python train.py --num_hidden_layers=25 --hidden_size=256 --num_attention_heads=4 --num_key_value_heads=2 --head_dim=64 --intermediate_size=704 --vocab_size=2048 --hidden_act="swiglu" --norm="rmsnorm" --norm_place="pre" --norm_eps=1e-05 --positions="rope" --rope_theta=10000.0 --rope_fraction=1.0 --qk_norm=false --attn_scale=0.125 --bias="none" --tie_word_embeddings=false --parallel_block=false --init="normal" --init_std_qkv=0.0232 --init_std_o=0.0232 --init_std_up=0.0232 --init_std_down=0.014 --optimizer="soap_variant" --learning_rate=0.00477 --beta1=0.95 --beta2=0.99 --weight_decay=0.072 --lr_head=0.0077 --max_grad_norm=2.0 --warmup_steps=200 --schedule="wsd" --decay_fraction=0.555 --decay_shape="square" --final_lr_fraction=0.0 --batch_tokens=131072 --max_seq_len=512 --doc_mask=true --train_tokens=510900000 --max_steps=3898 --dataset="wikipedia_en"
Each number is 128 + 24 x the weight over its row's rms, rounded and kept within 0 to 255. Layers, rows and columns count from 0. Numbers have three digits each. The size before them is the row's rms in percent of the matrix's.

# gate: layer 5 MLP gate, 704x256, rms 0.136, rows 195-211, columns 0-127
# up: layer 5 MLP up, 704x256, rms 0.134, rows 195-210, columns 0-127
# down: layer 5 MLP down (transposed), 704x256, rms 0.124, rows 195-210, columns 0-127
gate195 101:068164141135135115117123109133138163128080082106140123107162103088171128100170129118143098123153140117149110109147111161123115153126159137126182113129117139116155167196107117096148142145122130091163113142103109117129165166096126136107106169122094167131142105131135104125099165167117097151141144149112123122146118125099149148132141119142095122150116154125141125120137134092115089113130
up195 105:141154125153126095128103118110144157083126107126121107154098153148108118139113085136125144169103172121148131147146115115113159102122148109102118172096150103118121099140179124122134095119141120145096127119140161126109126102131141153132168134085126086130147171104092116107135080121142115096098120098139129145135173180152114154084095137142134145115137121151137172117120095142145102129108
down195 101:148129152127134137150134122106134113118125135152149161147115114146123136102148133136132128101119107127155149114170114153127163093156148156163147112154139145160098141119124100134156150147155138156135088127086072129155083101110130159122138091134122149134132112153143088117106137116112107130173119123125098154155161127158141102112116132105128086144115117099157142159112097134138080137132
gate196 101:164152128144151141148133126122074134130139121093121092133127136127163156126102162137118092143116108117110127119163121122124143147140147122141059209169154137115128109167142159104119162180104147111108076129179178123147155183154127112101103138150123160124150182115146117107110183090140102164143161122167114098089100144154137146143121128146166133154125130133147137102117123117126078125138
up196 093:090134123154152155100083116144142148142161130169119142128121118113119141129161094163110125129120093133180174126116153100129110122144136106128151111075132101178134096107128075124111130075097103171155156119154095115134165121114112133137120129154126161105143093136121116119141111083117144073135127098121128151152113110148105131097131115150190105089156191135120113102123130136088149118169
down196 099:109126187170140127088094122176123143148134154169141180107111129093129123165129124129105153147154148163152155102119158119103125141145126166098124145126111086126138119112096152116163161142078143112154128129115078140133115125097117139156130103129105148142085102164156140123158136098108157155173115116122134130114105088124138116141106155159171109096099107150134098148152107169160146139130
gate197 104:163129138093163118165137136096134125130112150114112129104120174124118136142124163132143163136181123133116129142098129083118127135107163125111123138115126140139140131202128121137142170125155163109083116142121111141101056127123101089118127097180142120112159119160177112157151151133168146096126139132128112114182138131102119126134126152143165073126100144123110123145127125107112119119114
up197 099:118147127120147130125092149169154183114150126140140102123104124139107078110142126128131086107147152132183154131150112188156107122119085122130104135143164172127110127121155122130120127092110102145123128132128147103097117128122145136155116170115099097113094154121092145128175130137122106148165160120174113114122105100169139134153138129142100160130098114144125131155079092101123140126126
down197 099:128124116158134140150103100156100109122149171178129129110111124147141095138148122118106095113111115113159110121122092168108124131134144159149149158133113152106142127086107123132105090122111097121148153066109135094132127113135107190145141130120052133134135131115111211116157126143085125111138108092110103146099108132115145131139081120090095115070124113091152108102100101158135102126129
gate198 104:137125135173139142145114145166124130160138143140141122142094140135125139096157158160176118127115118127150133127103156135078119136095146107184112160141125111146124107117165114146111136121137153137157125122124130088136071139125085116123128127145135120109163134149144126173139120120096145132112105146161105126113123151088164158056141162101114143137111113122104105132133146143148138128146
up198 101:167111137138130164084136144120125105115167125111110108157127123153159077109090102106088142148119115117102097113071118158085129148128099116112128126192106114104110132121138093135118167108126147110118124103126163140169166130090142106086141120136142109101099127114144090159161156114131123103101118115126088106148116125144159106112145124128136111132119143149148099114086100173105153142145
down198 102:165107143156092164102135182098169094114116111135114099156162133117145125111087110095095143118141137111110109116120145142116124159140113144142118122134098104123150149187157117078149137128088129121137107136152100130139137115097115120148128132094150117121114119149116131091105122135109076090171122137173115162123071123128193080109138108117111126176133157142136141149133085170150138106142
gate199 100:172130115183165131167153164156142157089112151143135075151127091121114138109126121120103123109058137106155132186121137097110102144165121136182144127127135173123130118117175141128165153130101126132182141129151132126128137175168124133159153145075107159143134109129123132124134141183138157131114125141151093111119149134119147131155088080128130118088134131125100140116140127137112101127087
up199 099:110140187159146090096123125153145132129091139106128137143133119102082128191136114081122123133104130105148120120092192108086148151137142146118103108106132140143114122136120164087092140121111104139096144142106130174137123133163126136131160137124122153112127144100120166089104076115119153110145156084107113087116107114146144134177164154139136127141106111156148147152139108128125134171107
down199 097:100142103163136109126125108143111145154124093139123081127142133133137134120163098088137098107083136106106150124141129127119128164110115131170167144178143118160118127109144111107137137142119168096137142110124137138069171101157110149143145090108140107092094092144107139132106112119092156135110107151174082083101124146146115150167132141119113120128169141187144100140173148116156131133132
gate200 109:122149148146115096150113097134101186159165140105078087114106143123125099136104129136160109109114090103145121109144132111147120127137148100131084130152140136126128128119082132105124132111097151140135093132132090130106091171115094129113125122097103112149114097134082163145120106109164140145127126139160106110154126128173148102148098135117125168138092120100148154159144174113134116096134
up200 108:100185086149154114144130120155107091151129144150123123135139171154135092139103144176132131133119119142115120142137134107136158161152107160113148118156102143114145070109142143178142129129133114142141167137138170132149124116127123157127146129137164138105102084116158122125107156147129114082168162169108134085120149154131102152113114116111149124129160144121140114129122110180124161152168
down200 104:123135103155103145124105124061095132098125167147162142139106114150118127123087116123102161140091106142124117136127151150109147116148129144146101139157127126134123113147142135122100156125161132136144156142129122149154151152093143196122141119123157131145140114106144105124108163126150105117111104106132131110112105157116097155150133125153124153122175108153128139102121059136163200111163
gate201 096:123121156116083149113112096150148080112073126147101091104137130124140152123109113164151072097108117105126118089149133114130154125136161149116136124139137123124118125105132144134159126094063174095128169140101125099161120104174138156111136119157148154131093081152152129113134176137132128140155103098132112155151137137171123105094155131092119112158168125135093092090125093124107127125126
up201 098:116089122149173129122125155116136127122154156136105126098105159149137109136161115089127159132104139172118104180125127107120122105065136087142112092135109119144143166127125164125111155133138074121132134107140189179107162163123131138148125125100107120120104180101141157178151116128137125093097109125122165059106126141100131172125143147106145121118101100136120100118131146118138138118133
down201 099:142139165099182118138140100112096104113133159165112111080120140120112166144173163142096105149144138142074132130099127090112157119124162160120134143113096110134149152138161178172121141095112108093097094121109139135137145181135130150102142137155100125162117126072149158135150126101132110164135123133156160109143117094105106115150128170142194127123152158140091145112095150116187116126108
gate202 101:114108130127079105116115127099141106136100093163115114123099140134077092093130133165128096141131138137147134147105109118121126072100127116171140086138107189110097130137122094155142102122160141126146184158149147131180134129136143159116112096121114101171110117110176139137107108141118140113171139123137111124100118111107110112127107124122145141159090117132130187135158134070128136161149
up202 099:138083161139121112137168133099091130118138133110131112151139177113116139135128132122143119134115092131151133144112138092124095123149161136106127134109091113121148138134125128091163140166143136159146164164117151163150133129130143128155100107084110112145137144079175136170082109125108148142160139115131140086118173100145094128124122104116157106087090083128140113130100088063135143122143
down202 099:147138101169128123109124125126142092141128128133156166155107127169139116124143141127117117165126173114138122125170096144102164123142124164133134155104144106095162140089151145120131110145131135145118190114187108113147124155173111106139157130131110094152171148141116094129078132081104112151151111111114105089154103127156119123103153112144117100145156121107131140082108094108158100097132
gate203 101:155090118129142122132112122132163126143085116181095093161169113138153108111129123150151060160096092127127144164108111160104188131139155124113151148093157163141117139144163123135128123118138115110119114187159112116140127137104097095113088191132113153102131136120125113110113134121149094151179150144094095122125151147103108152151141126104147132137120135119091144101109111096118122191093
up203 097:152098077115123135126168093154149097108111107172113105165145121110140081130144140138143158142105092139193115130121143137132156128162138137091086110117138106090141155129161129144147172130136120144101125130120138153115150139118098103137098144135158122166143117139133104112143117136163095136137141096082098111134172118114142103140122138136104159169098117125094136147137127107110098161118
down203 101:095121112087116130126135170149153134092150144118153111134163154154177110109170099172129150158165158147136136113147134152153131111107139160119174136157112137136124132094119159133085119129122117143136135125141125125137136058108098174091117139122099098133191111160147182157137124113137129153095102094153109144118103154129073104104182133121089105132131125072134137140120109163122130115192
gate204 117:149150116096164071102090127141152156112123098127101118147125130136107189116095102138137077082121153121155106146126134148156114108097118144141155113133137070151113100151125101120115159118096094155155113138113131143147146101079146140131140150101099092138126143145090170144146104143138117130125121112129106168136157114108118126137180179108136158159142147102112128140141146100173125152133
up204 115:123107108128173105169100099189140142143136139129087107130108091153085152151072098136120134115176110133142123146128093113119143178107123098128101162092131136100097129149160123151152140119123140140134107127114154162156147095118148095138138139128157108122170136084139143115141148111150099114089132161175146127129157164085150121115155161144166148131098123121156156159139128106112126141147
down204 107:112091091159094120134091155144105128118163168127116147164104099156136119095091089129100117041144122120134154159142117138123119162085109127096140145144137131175117116127122090134098162076104137139151100152125091133122156135097107085151146122127123111124165148164110119139163152112109152132090153081145141152110149102124149119148141151094162123130144152131149171118134075146135115130116
gate205 089:124121109108116104107122167090102094114078125127148162108119120120118120127120095095115146089118131165162131128144125139099128154099110132123133163096138163080119093144118166095107106112135126102118154143111107150165124130168131177139142178150150125177115157097119125151062118129142133144150123139119095142129133147151132120161170156109130109158129117165116137111106079154122144122140
up205 090:112137119109134159126164122161143184176174115182079148176148154164110132096150148152108125152137097154128141142122147135151143116139151125109153133122109157171129142167155140178126116142126132122135115070161144139131121151144111089168100118119103128108135083135135122152194118136115091106129162114112159127154130095103113127108125145098112125144134135118155115160149160088159132132158
down205 099:114125149102122126114088117101150122168137122115129148185151122146109091094089126168138109144112150115134147140134143124122130129129124126064142172127134116131170108115112142075165133100162107120131119117129117157117143122156127120138138136081133126079129069151151163141169103143147144101146128081074133158165089083124125067093149106104127149145150116081105129134159122114100145118129
gate206 095:174120151116121160151118145137098078128137118092124099160185164132111157129127102122120117139148148137097154124123115120117145140121141185160108126123122119120108144160095086101113165118137131121091114082084148085144118107115153156118132142098135106137159167077150139059104153109123101121142115085106125133112112120113096128116183087158104125138082097119117173127118139138140129157108
up206 095:179145162146135128122127106145135068115124137145100138173140118129120171137145138143104135138171125111106107138172101134108131122146165157120153139090140090152151161141130117109130127154117155129124137123115138122121130146129123172106157111121106089138156149107129101103071108115083136105138084087134149111135112059183088097142204126108113124149130103145140135148114093134125122139106
down206 102:123142121158139145124168153118104138142143128121160120122134143160162134110120129123134110093137138126155139135094063141114100125121143122136131116136118094130098113085092148155107121123141095154134091153106136173125108162130094131086146123151175146109086132138167169142075069120127157152152132127153134138135138117140086099137079160100126150087131128113140173133091117142124131110158
gate207 096:078081134110149154101124125121120115156130099141125115141120127122142116131145100149120155133118128136161098113147099057097092125155116176155111156128109107149159138081108127171139110128109131166105110120120162106123123141129087081104081153161114114175094128104160092098141113114146145135158085117123107175123124086108148134164107115138121156097155144130144128111158137106102105109142
up207 097:145133131134126119143112174101156131122097105129114117122159084146127138151185124156140124090130130134105123123130126168085139140137120094109143140150138114106109158148107129116116159125158117119131132123168135136100102155137143129121117150078089121103185124117112116145103149149130175100146081108102125154134173122165125122079150084105169105152098115168126112100105089123125095119112
down207 101:110095112132140181104113134118131099117146089119109142114189134111140160148187134093144143121108142130091141073097119157118091113148147105151143130165136136141094158099087157156130112139134140157152124156133172124116119115152116112136101145080126138146151152139153145104146151126152138081181131170091112154136115159141130125109147121115147123091159131118105085090103081113112079186148
gate208 101:124136129171154114165111126166147127162120081142092171098125120157170128140117140142114127158154153092145164097146167131085211143097154114106125125154144152119169135151147150122068139131127133119112136168113178138146120106107145101116140158102148124102126135129151122103116183139087109139147127108115152117115158102112118146156122151114113115117164122162133101132194104108149117170159
up208 096:118118145143122134133140142168144128089143113147128136139141138136154127137150097136109120123135127123091117159149116139164137166130135129108125133122114172083076145097101140128125148130130131125138121139170149104126145119135146126156184152112117111127101151146080076141077131128143140125143120119121106139118110114162138165124106155123110097110095057159125178080091112114126137156095
down208 099:113123104126127121144150163099142154112162121118106082135090108150123139144112136145118103092153165134076114160167145096154142098096126133088186082100145096134135116131111097136067122115132074131076112097165122173089095125129118104109127147107121111139099136121125128126128132125143129091143132152113133110120119127145144118147146125120103106140134088152166142121162137109131149120160
gate209 104:152121134119125165131105134120106131125120100132133132146129132127092141156102134085118105121077177086125097149082143112101104153138099199129129141116145088114123084162148170117162146145171147134126135150127117152097099127158129115092084164133101163180149148141160114127152166118112158107142103153142151141154164158163131140103141103128130109168109126162092144144138106139115088130104
up209 100:123136156139126145100135144131110102152105135151102191113134152152147088099134083152159150145138122181109128124134133130143129076115143100108094074122103193138120159165099081119084099173115087079177139124116124153129154127118150140119144138143141121148132097118129120131119122147169130157124154108126141138134108119117151138147162128128146153109131141131120134128161117150123109161158
down209 100:159128155168128137107154128120145130138138117163144134157117141117092099116141126119126145114091123147119124166121165142090119174144121128139169164090135143074131170148132123147149128128118130123148152116129182132092145103113155108140120142104086094055116149119159156158111149136109110099154102166136147134134107119143100147142117147117164153125132106146150157107116149132146132107148
gate210 098:092170137132094076131117135138147100118121134097079126133138146169096160104106117111119154107146150106132141096154131157152137136115145146119102149152115102173164110099086106112128155136131152130138155092112164148143112138153083155131159105129156111132185118140115116141146132125096109090157092187150114111106135138132133153125154104135183081116113128099105154134151131143126129119120
up210 099:120109126114139182147142118133120134132164078125118099150134067148175113120102149095113167116152087139098106138124144114125124142141099137092098141120126116087113110124150125107115093151137131123154154132150097099143120151130152152144082122121122128107145152107154136174130171129136157129128111136096117112191107162126125121132134126097192171145130102160106103147125118110138109119120
down210 101:117111147165144140158137143062125124063083126125145148113107110115121138140192131109162108111113140143080128122148166094153177142141107141125127119128111120145148122126137156139162133124118149163149130158126141145176122137122127157162102082112145158137133150113126168103133150146105081129130187109102103142182128110136180140156157124106154113153124094189155134140125111120160151136122
gate211 110:136110124147100153126079144085143138148144124113107148115148131068099120146122159141124175109125120132118139169131131101097135118121082126072149109113134109096141127088127139124127136131121130174156158110131125169137109088118172090128164107147148081145141146145078110122120133091130099137137144069115070125137109140130155106121094147177106171098108144132119149152135126130124103126133